From a checkpoint of a small transformer trained on Wikipedia: vocabulary 8192, biases.
Each number is 200 + 30 x the weight over its row's rms, rounded and kept within 0 to 999. Layers, rows and columns count from 0. The size before them is the row's rms in percent of the matrix's.

# layer 3 attention output, 512x512, rms 0.0231, rows 100-208, columns 256-319
098,142,210,200,190,181,141,233,173,264,217,247,166,205,221,193,202,243,177,245,239,239,237,215,144,115,239,236,192,200,201,180,197,170,203,200,191,203,194,194,232,157,176,170,187,167,176,223,265,158,271,219,166,233,182,158,233,205,219,209,253,181,161,217,193
103,157,187,163,207,164,186,212,186,202,176,173,195,250,201,205,218,197,177,207,209,187,205,213,174,181,173,148,243,169,173,212,206,199,210,242,229,197,218,209,217,181,209,213,222,200,210,203,190,194,197,199,191,217,190,187,217,223,210,174,205,197,185,189,207
101,174,156,234,200,210,202,189,209,239,233,191,219,176,210,212,193,192,203,186,229,205,205,229,194,153,253,185,249,190,153,200,178,205,211,227,237,213,226,202,216,164,223,189,184,220,234,243,199,201,185,228,203,218,202,182,265,229,216,195,250,208,150,184,163
111,200,189,185,248,253,187,240,149,260,185,232,164,237,251,229,173,168,186,182,185,236,180,210,171,217,195,197,205,218,286,173,202,229,191,209,146,205,181,229,190,212,262,233,225,195,225,283,222,185,220,181,211,199,212,186,184,188,206,187,155,228,166,213,174
087,205,214,203,248,235,167,193,188,136,178,174,137,206,183,207,209,222,246,240,255,195,177,182,254,214,210,218,184,198,153,186,137,160,211,193,182,187,227,156,190,196,231,243,167,187,221,213,204,230,171,194,222,237,208,213,192,175,249,204,222,196,206,246,180
096,147,193,190,174,196,221,192,168,156,226,164,167,172,123,222,248,221,189,256,208,196,224,154,198,162,173,203,282,209,181,185,178,188,186,252,216,191,203,184,234,186,248,221,208,165,242,189,149,193,161,222,232,182,204,226,208,215,219,215,210,228,197,236,187
083,167,234,146,174,197,224,183,260,224,213,225,243,191,214,241,182,171,214,197,136,232,191,245,180,163,202,230,194,236,223,181,198,175,212,152,244,197,166,206,216,211,154,124,187,182,214,243,173,153,228,213,208,194,152,201,189,188,185,198,208,176,220,167,200
090,193,213,155,199,249,256,227,141,218,233,123,171,174,248,251,218,191,189,183,223,240,206,209,180,152,199,169,223,198,219,183,234,215,173,206,196,208,187,200,221,211,223,176,267,245,214,191,154,199,185,143,225,190,103,221,167,228,189,172,145,182,240,221,213
103,253,252,216,264,224,186,275,174,203,240,139,230,176,222,224,233,288,198,205,218,177,236,159,144,183,220,208,211,224,120,173,206,212,188,203,233,161,206,174,196,195,180,184,214,236,176,158,160,239,226,205,230,172,159,242,191,179,195,260,170,189,209,188,198
077,200,192,273,228,173,153,169,168,173,179,186,232,193,165,183,239,234,209,188,198,214,236,176,244,221,193,161,197,188,231,246,217,174,160,184,240,148,247,195,195,178,172,197,212,208,224,164,239,150,176,229,231,187,202,166,223,202,217,254,254,196,263,194,219
102,193,228,208,204,140,176,254,215,250,174,264,196,142,166,167,194,213,137,188,178,208,232,242,179,230,212,249,172,194,141,169,210,200,185,150,138,292,188,154,218,198,180,177,239,226,200,177,207,195,224,298,231,177,188,255,140,146,177,234,235,194,190,139,185
084,186,217,214,190,221,171,218,169,194,224,184,159,193,148,227,180,188,194,220,226,188,217,204,150,185,206,199,186,212,232,177,174,234,257,215,218,246,169,176,209,185,201,166,214,181,247,164,199,149,188,182,220,150,244,229,187,223,199,195,229,171,191,252,236
096,225,180,176,213,200,156,238,113,195,229,215,201,169,266,168,202,148,167,123,214,181,148,244,164,157,214,168,174,222,237,234,276,197,153,213,239,187,188,206,178,214,234,173,245,189,262,181,184,192,165,166,222,191,114,128,105,207,176,151,163,257,231,285,185
119,193,176,204,221,242,249,229,270,123,234,168,195,187,169,191,174,245,176,225,250,200,173,191,214,222,229,205,222,220,171,173,208,182,227,201,189,220,186,218,202,169,220,172,242,207,205,224,187,188,209,195,183,183,184,199,191,252,224,191,226,227,264,218,210
102,231,229,237,250,198,174,184,205,171,109,196,209,162,181,171,195,212,178,205,196,225,160,227,219,205,171,182,165,183,233,174,194,286,153,205,236,202,204,196,171,188,180,225,188,207,218,211,244,184,178,177,241,174,180,204,147,172,164,232,186,170,166,184,245
078,248,237,197,189,174,184,169,174,199,172,177,228,162,188,196,221,173,110,226,223,176,208,201,209,211,198,178,221,209,185,221,163,192,176,211,279,148,190,221,217,153,243,226,196,201,224,180,180,148,175,184,219,190,132,196,238,234,232,228,186,190,223,231,234
092,166,184,191,157,159,166,184,172,163,172,199,209,187,158,181,217,187,266,236,213,212,151,192,157,170,194,176,210,218,248,229,225,149,210,145,224,229,198,223,187,190,205,209,163,171,156,118,205,208,211,222,235,228,212,173,183,183,196,151,209,209,124,204,228
086,155,195,203,183,169,223,205,225,228,217,172,193,157,207,189,239,181,225,247,183,181,255,142,183,159,193,203,252,182,161,232,208,168,230,216,204,170,190,190,217,184,185,104,204,211,219,299,197,234,213,165,241,179,245,228,259,229,162,251,229,168,159,195,155
114,233,190,218,232,218,223,254,196,182,268,211,233,151,177,247,175,221,209,192,181,213,238,224,203,187,218,227,184,208,184,187,187,195,200,175,197,222,175,191,180,237,202,137,198,243,194,196,183,216,229,215,209,161,202,228,178,183,183,248,186,218,243,195,184
098,219,240,232,157,182,151,168,237,258,220,168,178,241,313,195,187,174,237,184,227,157,192,162,172,207,233,229,202,166,191,190,186,188,208,182,163,154,204,187,221,164,187,163,219,239,210,213,140,247,209,186,181,222,227,219,225,189,181,192,216,187,194,186,229
093,156,211,184,260,203,170,149,145,241,217,227,168,219,277,183,182,125,221,154,173,150,180,274,252,157,198,161,244,204,186,184,188,200,207,198,202,166,199,211,202,196,217,169,176,154,299,197,190,182,160,192,216,238,217,163,188,215,195,175,199,186,192,159,169
075,166,167,246,179,176,235,209,234,240,179,193,229,200,187,193,189,215,186,211,245,223,252,191,217,228,181,194,223,151,163,217,201,295,193,185,192,175,226,213,199,158,198,200,201,220,197,191,182,195,188,192,218,180,148,225,228,196,264,223,195,217,215,186,152
107,209,195,179,179,214,150,152,193,217,219,212,234,245,224,157,233,208,256,197,106,205,274,163,221,217,154,203,224,224,188,216,251,153,297,190,214,182,233,190,175,202,203,180,205,152,186,184,214,183,195,236,174,243,251,223,247,182,243,188,225,171,187,138,229
094,229,241,193,245,178,117,174,158,191,226,231,177,239,266,166,236,226,210,126,153,257,202,206,192,220,187,204,120,232,201,250,273,206,261,178,136,270,213,99,199,190,215,243,253,213,267,171,214,229,151,216,185,206,240,199,156,169,173,195,243,143,229,190,166
098,228,246,172,158,186,175,203,187,249,208,220,184,255,197,166,238,202,222,207,223,177,193,234,221,246,238,161,220,234,230,191,191,158,283,201,129,224,199,156,247,119,197,263,246,177,239,174,228,258,200,189,198,215,169,222,195,217,220,203,249,200,187,189,249
109,209,120,209,219,236,213,238,255,210,186,213,152,246,208,180,249,225,228,170,217,256,182,178,239,191,206,194,187,199,205,188,180,176,182,218,134,180,230,176,189,221,198,208,226,200,213,185,214,220,186,252,179,189,213,223,190,194,180,245,212,193,204,179,142
091,148,153,151,258,194,153,159,158,174,199,222,211,201,241,181,238,213,256,197,184,195,232,155,214,174,188,191,215,173,251,205,244,258,196,161,285,173,261,221,186,188,224,147,243,190,220,146,174,221,180,170,276,218,196,224,142,181,257,216,218,192,209,190,200
099,159,159,196,145,259,212,225,225,167,272,160,234,152,124,197,216,225,217,244,235,247,248,146,153,230,258,207,183,198,158,187,245,152,184,199,171,201,180,207,189,249,160,162,212,226,218,186,132,214,208,189,191,237,184,210,215,216,122,170,197,145,278,242,194
108,230,166,193,235,160,167,140,269,225,207,173,246,195,241,183,232,209,255,180,208,200,215,183,234,207,268,201,219,224,223,170,228,121,174,177,231,185,184,205,155,192,145,150,152,127,207,190,259,178,217,224,231,228,214,230,208,215,188,231,248,196,182,199,239
094,275,248,183,250,219,210,218,199,142,265,125,210,233,155,197,188,217,203,191,164,191,214,175,166,225,236,178,181,222,257,164,140,198,203,200,207,195,186,178,152,191,177,155,193,191,198,159,173,172,189,211,212,169,213,217,211,193,197,193,200,236,184,236,210
106,175,191,239,216,182,199,171,157,225,228,163,193,166,270,217,149,159,199,143,153,217,190,217,210,202,219,179,247,194,249,226,222,234,249,171,226,192,182,207,251,189,265,223,200,137,211,228,269,137,162,219,245,200,227,201,220,236,225,192,256,259,175,217,207
100,234,133,260,217,178,272,173,181,258,229,189,227,259,225,213,175,208,239,155,198,218,234,154,213,252,285,240,176,219,194,165,253,206,192,168,202,141,136,202,150,171,171,163,173,165,149,200,249,140,230,255,236,198,234,162,214,171,164,237,297,166,165,215,198
097,148,154,202,212,185,261,183,185,180,189,185,205,192,220,221,216,244,193,206,212,189,163,215,211,174,236,154,209,216,199,181,253,205,207,220,171,188,206,226,205,174,252,225,194,241,195,233,156,232,194,174,255,218,183,158,207,256,204,153,224,191,223,176,209
114,210,188,220,205,222,233,182,229,181,206,140,199,212,192,218,166,197,181,158,205,213,265,224,176,203,168,181,230,192,186,222,176,219,266,221,211,191,196,244,166,164,214,207,198,217,184,201,180,172,221,216,145,159,186,195,209,223,273,173,231,228,224,175,216
130,166,174,230,251,218,257,259,243,207,216,202,174,189,93,144,196,222,209,209,189,190,223,199,255,239,201,183,222,197,245,188,156,264,175,190,119,186,201,150,228,117,209,207,169,232,220,230,220,201,168,281,222,217,219,221,243,169,201,258,278,219,219,164,124
102,266,231,209,175,212,198,208,221,162,195,173,219,239,235,175,211,226,215,169,133,232,225,167,237,288,192,190,225,246,157,229,185,132,228,190,140,163,224,184,188,207,216,188,205,161,151,182,166,216,171,256,192,244,246,241,223,199,237,199,159,202,214,168,162
091,211,219,213,189,170,208,199,197,196,195,215,177,194,198,202,184,186,209,216,197,189,203,195,239,201,184,219,191,205,201,187,187,206,224,205,172,212,231,176,232,214,188,214,199,218,187,208,251,222,167,219,208,194,213,218,224,209,217,230,212,225,193,159,193
114,170,194,174,199,272,223,268,181,171,206,137,267,176,206,226,235,310,226,254,175,188,237,166,125,222,212,218,217,226,188,146,235,199,216,204,259,167,143,244,140,193,163,179,243,189,70,266,145,162,253,131,203,166,161,204,227,220,270,190,138,164,298,179,271
109,158,207,175,233,190,190,209,206,177,203,167,175,209,173,174,243,206,221,217,240,175,203,184,185,172,186,166,210,174,204,238,219,180,178,202,244,233,205,218,200,252,207,242,200,172,197,225,238,158,175,237,231,226,220,211,191,206,189,178,216,191,174,231,182
097,176,168,275,179,245,251,195,226,193,239,201,162,152,178,157,206,229,176,218,185,162,227,123,206,239,234,211,263,126,130,145,231,220,212,205,187,158,174,182,187,211,203,155,221,221,186,280,118,226,166,153,183,278,186,185,249,211,155,156,233,170,225,220,207
112,192,202,156,222,246,183,221,99,148,193,205,218,170,138,254,197,168,155,238,175,210,248,242,191,165,160,195,212,232,185,203,162,195,196,212,224,236,231,242,187,201,204,152,180,212,239,176,163,177,202,203,198,198,220,175,196,217,229,218,169,216,238,175,167
111,206,234,148,201,165,193,265,215,222,250,203,172,157,135,249,210,194,185,196,248,213,214,224,146,84,218,201,129,186,168,139,141,177,106,232,163,214,209,215,208,222,171,151,174,201,236,164,167,205,241,225,154,168,154,175,143,179,131,195,154,207,194,248,154
090,250,228,170,200,218,216,165,192,171,223,148,215,231,282,226,196,162,127,156,150,222,190,138,222,186,186,200,214,218,269,207,188,177,192,198,256,132,195,255,178,198,232,198,230,162,191,187,144,164,188,183,181,209,182,181,185,206,198,145,167,229,223,228,234
098,206,216,188,207,196,204,176,187,188,227,205,216,170,219,202,241,245,257,163,216,238,226,178,217,222,189,213,226,178,149,212,280,193,237,207,192,245,204,205,197,249,190,283,242,178,173,192,253,235,182,209,205,216,168,251,221,192,223,169,171,189,198,216,214
101,225,267,178,237,204,164,142,172,230,223,234,247,241,258,231,169,181,214,173,176,145,234,242,192,189,192,227,147,235,228,166,211,179,188,206,270,185,214,201,211,163,143,170,192,153,252,204,219,169,244,215,243,204,266,161,180,175,192,248,222,142,128,161,225
084,177,173,205,220,168,156,228,135,166,145,163,208,200,151,219,222,188,187,220,174,211,223,184,221,251,177,188,259,226,203,199,222,128,163,232,173,188,217,222,172,208,197,248,164,112,219,192,242,185,191,194,247,227,196,196,192,225,177,194,174,231,225,195,157
089,177,159,218,223,194,205,231,158,189,257,147,202,213,300,156,214,239,192,212,222,259,180,127,163,156,240,188,198,156,229,199,271,217,141,210,238,206,197,160,214,230,225,193,224,239,175,231,176,253,157,89,206,203,189,172,200,176,166,164,177,205,205,256,193
106,229,158,267,164,198,218,159,203,168,209,255,228,142,203,243,214,196,225,206,150,234,241,197,244,165,199,190,172,172,190,172,226,164,193,224,235,190,256,168,196,181,175,100,173,203,266,236,170,188,199,226,266,212,231,212,201,216,155,254,238,167,199,212,249
084,154,173,210,196,143,260,253,167,174,215,217,211,181,185,206,251,299,166,243,205,205,245,174,187,203,267,200,206,179,147,200,224,240,212,174,186,186,232,164,233,176,150,224,186,201,150,217,258,244,256,208,222,208,196,187,211,194,241,198,253,184,205,219,234
107,191,211,205,191,171,153,200,169,162,238,161,251,176,158,240,242,242,189,253,205,188,256,166,166,197,257,191,187,205,228,177,186,146,235,208,197,196,214,183,199,195,145,144,183,173,185,187,204,170,236,189,210,217,183,149,243,189,228,230,223,155,231,194,256
092,241,238,132,149,219,224,166,261,197,176,174,297,205,245,218,206,181,145,177,218,199,206,266,236,184,173,170,190,235,229,143,176,137,202,170,200,163,200,217,210,178,181,234,221,245,212,174,207,221,187,193,180,213,152,206,209,178,190,178,204,199,221,174,264
096,134,255,237,179,202,180,222,201,203,221,165,156,179,251,146,128,197,180,162,162,202,142,200,218,232,204,184,286,209,217,191,196,180,200,181,99,217,196,197,177,164,155,204,205,192,168,169,221,220,147,216,127,252,199,198,232,192,132,168,217,213,205,158,182
108,211,208,196,264,220,170,184,205,196,255,191,198,192,237,171,233,168,261,158,205,195,179,267,230,190,251,194,176,225,193,190,211,178,173,235,179,221,191,156,166,220,168,157,157,168,293,213,224,182,165,185,255,249,198,186,203,198,146,183,214,165,237,210,144
092,218,235,194,158,177,234,164,194,255,116,198,173,167,169,234,220,162,221,220,198,194,217,223,175,147,127,204,229,195,205,200,161,196,239,253,268,212,185,207,260,230,231,219,182,201,275,271,201,194,205,132,202,170,223,210,190,233,227,244,155,211,135,229,227
084,245,152,226,246,169,183,239,128,175,201,161,217,175,204,215,236,245,204,173,183,180,211,171,213,195,219,214,191,240,163,194,181,181,157,183,232,204,267,199,100,199,149,155,164,122,171,165,203,172,208,249,241,200,212,226,248,196,232,240,153,180,173,180,197
092,230,211,189,208,223,208,198,209,153,240,219,188,175,162,234,180,170,152,194,216,184,217,182,203,205,195,213,159,191,200,226,213,203,234,182,223,203,210,204,194,248,213,174,165,194,205,229,248,193,194,198,168,215,216,192,210,197,182,229,184,196,178,259,165
094,218,182,233,211,242,161,204,166,198,202,207,180,234,185,157,216,199,243,160,180,207,167,211,236,210,186,176,165,225,207,234,124,218,235,202,157,197,197,199,193,181,157,206,223,210,209,148,230,186,165,248,150,224,230,196,193,188,201,217,185,214,186,193,187
095,251,290,159,188,265,154,182,252,179,164,164,231,206,210,162,190,229,199,193,176,220,171,183,214,219,122,189,171,206,197,210,172,147,178,228,210,195,193,193,217,203,192,262,199,210,194,225,218,190,162,154,174,201,208,194,162,205,174,161,120,177,186,195,226
112,168,183,202,194,205,233,230,208,186,323,128,183,201,229,247,177,158,168,173,222,188,216,173,177,205,309,197,294,232,139,218,170,134,225,176,211,166,178,225,201,189,177,128,220,169,181,165,115,204,175,183,131,181,190,193,206,218,239,155,230,243,260,233,143
094,124,194,202,199,146,200,143,146,175,138,258,248,172,211,177,229,180,175,180,139,206,202,228,266,149,186,196,223,188,248,151,160,273,209,202,290,158,200,220,200,218,180,181,185,212,202,165,205,202,191,185,221,232,156,200,260,202,233,196,218,168,214,160,281
102,201,186,205,203,174,200,132,232,147,179,177,174,201,164,238,210,167,222,207,236,194,197,168,214,171,171,196,215,193,246,282,227,172,223,197,254,200,222,209,252,245,257,188,213,180,187,199,212,184,168,203,195,167,214,148,197,217,216,214,172,226,194,239,160
101,229,239,174,187,222,167,234,273,208,223,226,197,193,215,197,175,221,195,215,183,186,158,212,126,196,169,225,245,183,222,188,220,219,249,183,180,235,157,232,202,271,220,169,232,206,129,230,179,219,236,211,182,167,190,220,214,255,160,191,164,251,198,228,254
081,224,267,194,189,230,235,168,263,212,200,239,234,155,266,219,188,210,159,204,143,181,248,189,167,147,201,250,182,123,197,154,233,205,182,188,242,200,195,173,215,284,141,132,188,214,189,258,198,213,225,166,199,248,216,174,220,193,135,185,215,119,179,232,276
062,209,208,160,215,195,180,256,241,249,213,165,186,260,168,200,149,187,192,226,244,173,159,239,166,222,257,232,219,200,210,175,158,205,147,208,212,203,144,236,187,157,155,163,201,165,176,160,181,203,268,128,156,163,163,174,189,208,187,191,156,238,198,189,223
096,180,180,187,136,201,240,181,236,228,205,221,241,161,168,213,175,187,223,191,226,190,251,207,200,190,217,175,221,201,182,237,233,200,246,157,210,205,202,220,221,216,201,231,195,189,176,160,208,195,200,188,159,187,169,254,186,188,225,185,215,196,214,185,226
099,168,157,235,201,205,235,172,269,235,192,173,196,220,190,167,181,210,212,198,222,162,154,240,224,207,174,153,227,188,190,169,179,229,195,247,172,172,183,215,223,158,243,210,191,187,206,268,185,204,174,195,203,175,215,202,226,247,193,187,196,210,205,161,222
109,218,185,168,264,222,172,249,167,193,200,205,215,244,276,237,209,273,174,153,220,197,225,203,174,185,212,186,155,244,202,213,196,170,174,187,199,190,198,211,130,184,190,162,248,182,174,198,232,156,221,198,194,175,208,170,155,213,204,191,206,184,201,206,202
102,234,261,221,170,239,139,241,212,193,201,225,223,180,175,184,219,194,214,223,242,204,218,243,142,166,187,209,196,150,144,158,153,194,237,232,213,224,197,167,248,180,206,237,161,192,216,274,207,192,215,201,215,200,193,207,210,163,250,198,177,174,185,241,210
102,139,249,221,228,181,167,232,139,264,260,193,166,192,232,154,202,231,201,186,132,150,232,150,182,201,233,240,221,214,196,158,182,241,197,145,164,209,158,127,179,187,149,166,203,213,216,164,225,216,169,260,171,243,240,223,253,162,157,183,283,175,193,200,156
119,198,260,222,194,158,166,215,218,220,154,245,210,244,223,152,224,272,194,194,179,185,174,207,209,234,124,218,213,210,319,124,151,226,198,210,202,151,183,146,252,164,182,290,194,211,152,189,270,233,230,192,246,158,224,240,249,186,188,239,229,164,217,174,272
093,205,260,227,220,202,185,194,222,189,183,220,178,164,179,175,204,208,217,193,194,230,204,193,225,188,210,231,216,181,156,191,321,201,202,184,215,227,205,146,207,215,171,223,192,166,218,227,280,165,163,229,227,226,235,187,250,157,191,221,247,139,170,192,165
109,153,211,201,231,154,161,200,202,214,212,236,212,206,189,171,227,203,206,227,198,197,208,183,204,200,276,223,161,172,205,139,231,215,108,201,122,202,188,163,168,202,130,131,193,254,245,174,196,260,203,149,221,196,204,187,146,174,81,227,225,151,292,184,220
081,162,215,245,233,194,177,201,235,202,165,184,151,195,197,129,185,197,199,220,201,143,133,109,217,228,216,244,258,168,205,206,178,183,152,190,207,218,203,198,167,195,216,226,190,174,153,202,176,235,162,195,196,249,175,215,244,213,181,177,201,239,204,219,181
103,190,199,171,190,236,202,136,171,194,155,177,210,206,155,209,185,143,216,194,149,183,198,230,234,189,99,148,218,226,204,271,171,243,181,218,220,178,229,249,169,174,252,244,208,224,250,171,141,184,148,209,207,180,229,220,160,228,240,175,125,203,211,151,187
109,229,187,219,112,167,239,137,201,229,139,288,237,147,144,194,238,207,172,210,221,157,195,284,243,184,133,208,167,200,216,180,185,231,213,218,225,194,235,185,243,167,207,245,185,244,231,229,240,187,229,246,228,164,191,232,177,214,232,235,233,214,188,157,270
119,143,240,158,233,203,182,199,206,160,215,179,182,215,133,192,155,195,150,288,191,170,195,194,251,213,123,186,209,221,201,167,149,202,241,216,182,239,196,251,217,187,214,205,188,171,205,185,228,164,186,235,166,209,201,230,211,264,206,187,218,230,224,201,184
081,181,137,259,211,172,225,174,184,244,157,218,186,215,247,181,213,225,250,206,216,240,208,154,237,185,223,199,141,165,224,234,213,291,130,185,207,148,224,193,203,211,190,184,196,218,209,216,229,257,171,173,231,218,195,223,221,208,156,244,227,204,200,183,210
073,171,194,210,160,236,259,181,183,261,157,213,218,183,178,185,186,193,234,195,183,230,251,182,203,171,188,216,174,111,183,192,203,264,205,217,209,188,206,202,215,214,175,194,206,275,203,211,208,242,192,191,136,220,192,208,179,163,179,212,189,197,202,164,244
085,189,204,165,201,205,220,156,203,146,171,225,203,200,186,178,178,160,178,260,171,177,189,226,192,204,144,182,245,191,227,178,210,260,248,148,284,159,198,224,176,200,185,92,163,216,193,258,137,151,207,164,194,181,201,188,244,213,251,210,192,195,258,167,242
112,192,216,210,160,218,167,209,178,204,201,240,163,192,232,212,200,226,241,207,164,195,214,190,208,179,164,208,189,210,192,174,216,209,200,258,171,209,166,185,162,199,207,207,205,191,182,213,185,213,206,180,198,174,202,218,213,226,213,225,189,183,184,195,203
092,143,204,185,183,160,192,210,229,160,193,167,212,228,171,158,206,233,152,238,204,180,146,159,197,249,232,193,119,235,284,194,180,225,153,204,124,217,175,157,206,158,178,238,192,194,170,213,251,182,197,210,151,191,223,161,185,184,209,191,236,223,269,210,202
107,212,182,201,158,210,196,167,203,246,238,194,254,186,215,161,202,162,216,176,205,182,209,200,220,263,230,246,217,237,191,214,194,164,220,129,182,200,196,160,221,137,174,198,200,155,209,206,212,210,214,178,229,219,198,206,166,123,215,195,253,199,221,205,203
109,229,176,211,253,223,239,184,202,190,227,181,230,175,188,215,226,262,173,191,199,254,210,191,223,262,253,172,191,129,234,163,189,287,205,184,210,210,211,180,216,189,232,242,227,173,232,234,180,192,201,184,259,214,149,230,191,155,257,225,231,193,213,185,304
096,189,189,219,167,173,146,184,147,202,205,238,177,230,186,229,197,183,260,235,274,210,183,173,159,218,188,220,173,228,115,225,218,166,253,188,198,220,200,210,234,188,258,228,176,203,233,185,252,206,223,227,191,231,229,168,117,198,204,123,179,240,167,261,187
105,249,181,198,165,185,175,256,152,197,244,182,294,176,202,260,210,199,208,203,264,186,255,233,174,149,263,232,176,234,150,154,168,157,243,215,210,166,183,206,204,157,249,146,153,186,205,206,204,193,285,154,238,181,215,147,166,211,248,193,175,174,152,212,184
112,190,208,207,220,171,166,206,208,182,199,172,202,191,164,187,231,180,190,205,218,204,177,198,188,247,221,206,182,206,178,200,234,188,203,195,161,238,172,216,229,169,210,188,194,193,174,182,229,200,185,198,235,181,186,188,156,186,189,212,208,237,229,229,166
101,194,166,221,233,171,232,219,169,188,183,143,227,209,220,231,211,203,172,243,209,184,202,192,193,190,254,195,170,245,165,208,180,228,179,162,238,150,202,197,209,181,183,145,164,209,182,209,224,197,199,222,260,188,185,212,209,170,262,244,244,218,246,174,151
083,132,146,247,205,217,193,178,179,262,181,189,182,171,227,204,216,223,182,241,257,244,258,165,288,164,217,162,245,196,189,206,181,205,97,229,174,139,257,206,146,168,166,220,203,213,206,168,185,264,173,187,142,239,185,244,245,209,191,218,191,195,206,145,170
084,196,169,134,203,207,222,236,223,216,214,168,214,251,227,190,222,243,190,224,250,207,230,197,159,234,227,193,247,236,173,226,166,212,196,187,192,189,214,216,200,124,219,177,200,190,172,212,202,120,214,200,182,132,179,241,211,225,291,199,231,240,292,223,159
097,122,193,141,213,188,205,109,230,149,232,220,172,245,229,201,176,110,157,191,203,169,199,183,283,242,180,176,225,198,226,228,242,211,269,171,206,123,204,244,209,193,218,190,189,168,262,224,204,195,132,229,199,214,221,181,176,222,196,193,221,220,234,215,191
109,152,213,193,210,185,225,229,150,177,233,155,245,210,226,188,186,213,186,201,189,216,158,221,190,149,194,162,206,188,183,153,202,214,235,234,233,165,188,243,243,158,219,175,190,217,203,197,178,198,214,193,209,203,198,175,211,238,181,198,213,210,139,163,197
100,183,221,197,191,175,200,237,194,243,180,262,122,234,206,217,255,227,243,216,209,211,208,215,170,213,222,202,189,153,173,192,222,174,177,235,185,228,188,189,196,227,159,206,259,225,174,191,134,273,215,178,173,183,189,224,231,211,174,213,201,193,201,181,253
094,136,161,220,201,224,239,205,186,202,205,102,201,179,198,197,179,216,167,268,293,195,213,116,148,189,217,207,233,163,163,236,176,156,132,221,241,198,215,229,225,228,191,250,221,210,159,230,204,190,187,127,227,211,144,197,174,202,183,167,209,254,203,264,196
109,244,223,170,190,185,177,200,178,196,181,212,195,197,200,228,216,147,195,229,179,197,166,195,197,189,216,200,165,180,214,184,206,176,164,213,207,221,197,198,186,247,205,195,172,226,207,213,222,240,200,181,250,195,207,204,202,202,157,244,156,208,188,216,194
082,159,169,205,151,161,166,218,193,202,160,310,209,231,186,146,224,277,174,160,152,229,242,200,167,177,120,183,210,156,246,224,211,179,175,212,202,203,267,180,221,175,184,250,256,197,182,134,221,218,192,235,168,200,196,220,184,173,185,218,215,216,231,225,252
101,188,143,219,189,199,197,158,229,237,212,184,171,182,235,197,173,157,215,147,191,197,187,220,188,180,219,164,204,168,216,235,200,286,187,189,143,157,192,216,224,188,253,193,215,189,255,228,168,213,173,213,229,226,152,191,213,241,185,180,177,201,201,222,196
086,235,168,197,197,214,187,193,189,215,191,221,185,171,220,227,191,174,180,202,206,249,195,167,177,164,158,210,165,160,229,213,201,221,181,227,184,196,185,208,216,216,227,191,193,232,233,295,167,223,233,167,215,212,194,177,166,226,126,187,150,199,161,224,227
084,221,153,235,136,113,240,250,216,232,162,177,250,148,185,241,210,272,212,223,186,206,236,219,178,142,208,243,178,225,176,177,221,151,203,207,232,206,223,209,234,235,195,191,186,164,132,179,268,262,271,266,204,172,209,255,191,232,196,224,176,202,129,183,219
105,209,183,164,175,195,224,139,211,193,192,169,212,254,239,196,212,163,151,181,115,176,238,190,242,214,205,178,178,231,234,228,186,231,221,205,167,155,190,185,164,213,206,206,196,200,210,189,130,205,179,210,158,232,219,190,228,206,203,170,189,157,220,186,211
096,203,155,253,241,171,152,233,161,265,269,215,159,235,219,239,239,219,157,185,213,161,258,149,159,153,298,226,188,185,198,204,178,169,142,210,188,137,182,187,212,130,150,194,215,187,187,144,211,169,213,228,209,217,168,129,210,182,155,200,287,202,214,241,198
083,163,162,213,151,213,256,191,253,246,187,285,159,264,240,207,205,226,241,172,171,210,187,249,213,214,180,167,218,172,230,213,173,234,228,222,188,204,239,207,201,153,213,207,219,226,200,267,141,203,225,228,170,156,260,201,214,169,274,229,214,213,184,154,218
087,203,221,189,169,210,185,183,143,237,166,213,214,195,248,197,190,245,200,209,169,226,238,203,195,191,210,210,189,211,191,181,243,206,214,174,205,216,183,241,176,255,197,225,230,151,171,168,175,174,205,197,203,214,134,222,187,195,241,150,208,137,201,144,224
095,220,156,170,212,243,234,152,317,168,202,170,218,187,185,187,192,162,210,190,208,134,201,159,247,227,212,220,201,200,180,230,177,120,191,220,217,215,228,233,166,203,168,162,196,171,204,169,222,177,173,213,179,225,242,198,206,228,168,169,229,197,163,196,151
077,225,186,216,240,204,157,257,116,283,192,213,182,194,229,176,202,215,233,174,222,229,221,198,187,179,203,170,162,206,300,205,156,245,149,239,152,178,210,208,182,249,200,262,217,205,214,226,265,186,214,152,192,158,164,207,220,222,151,207,149,212,220,193,194
105,208,210,275,193,162,159,230,177,177,200,170,171,208,208,247,241,293,233,209,145,214,200,152,215,161,255,196,283,196,202,147,246,145,193,198,178,216,204,128,191,180,145,209,209,189,177,208,173,253,181,219,246,210,229,203,270,169,193,273,208,162,223,172,234
077,154,126,215,233,209,208,207,217,173,219,187,175,194,200,197,225,205,139,194,182,195,217,129,173,203,225,248,205,143,223,185,199,236,177,183,166,149,193,193,205,206,211,207,225,211,170,184,169,199,197,229,180,211,169,176,245,177,184,154,244,228,258,199,216
080,173,206,145,223,193,186,188,180,214,193,202,185,227,206,190,221,234,251,213,196,201,237,169,219,210,204,193,177,225,209,187,198,204,211,179,200,211,191,205,212,183,182,223,221,151,188,202,206,196,186,186,206,193,230,207,172,198,248,209,196,173,238,186,188
112,171,220,219,233,221,200,153,226,158,226,195,132,178,173,175,209,160,205,224,213,173,211,183,266,177,207,167,294,169,197,166,173,149,179,258,236,162,203,181,232,189,196,208,183,136,281,251,141,176,127,182,290,229,230,196,230,247,188,209,223,209,232,258,165
091,187,231,180,196,148,176,169,236,184,196,157,246,197,115,255,211,209,190,241,178,259,245,198,203,210,225,192,215,246,242,197,219,221,266,211,182,173,179,233,240,224,235,232,186,198,183,139,244,190,215,234,212,197,202,169,202,203,236,234,243,212,180,225,203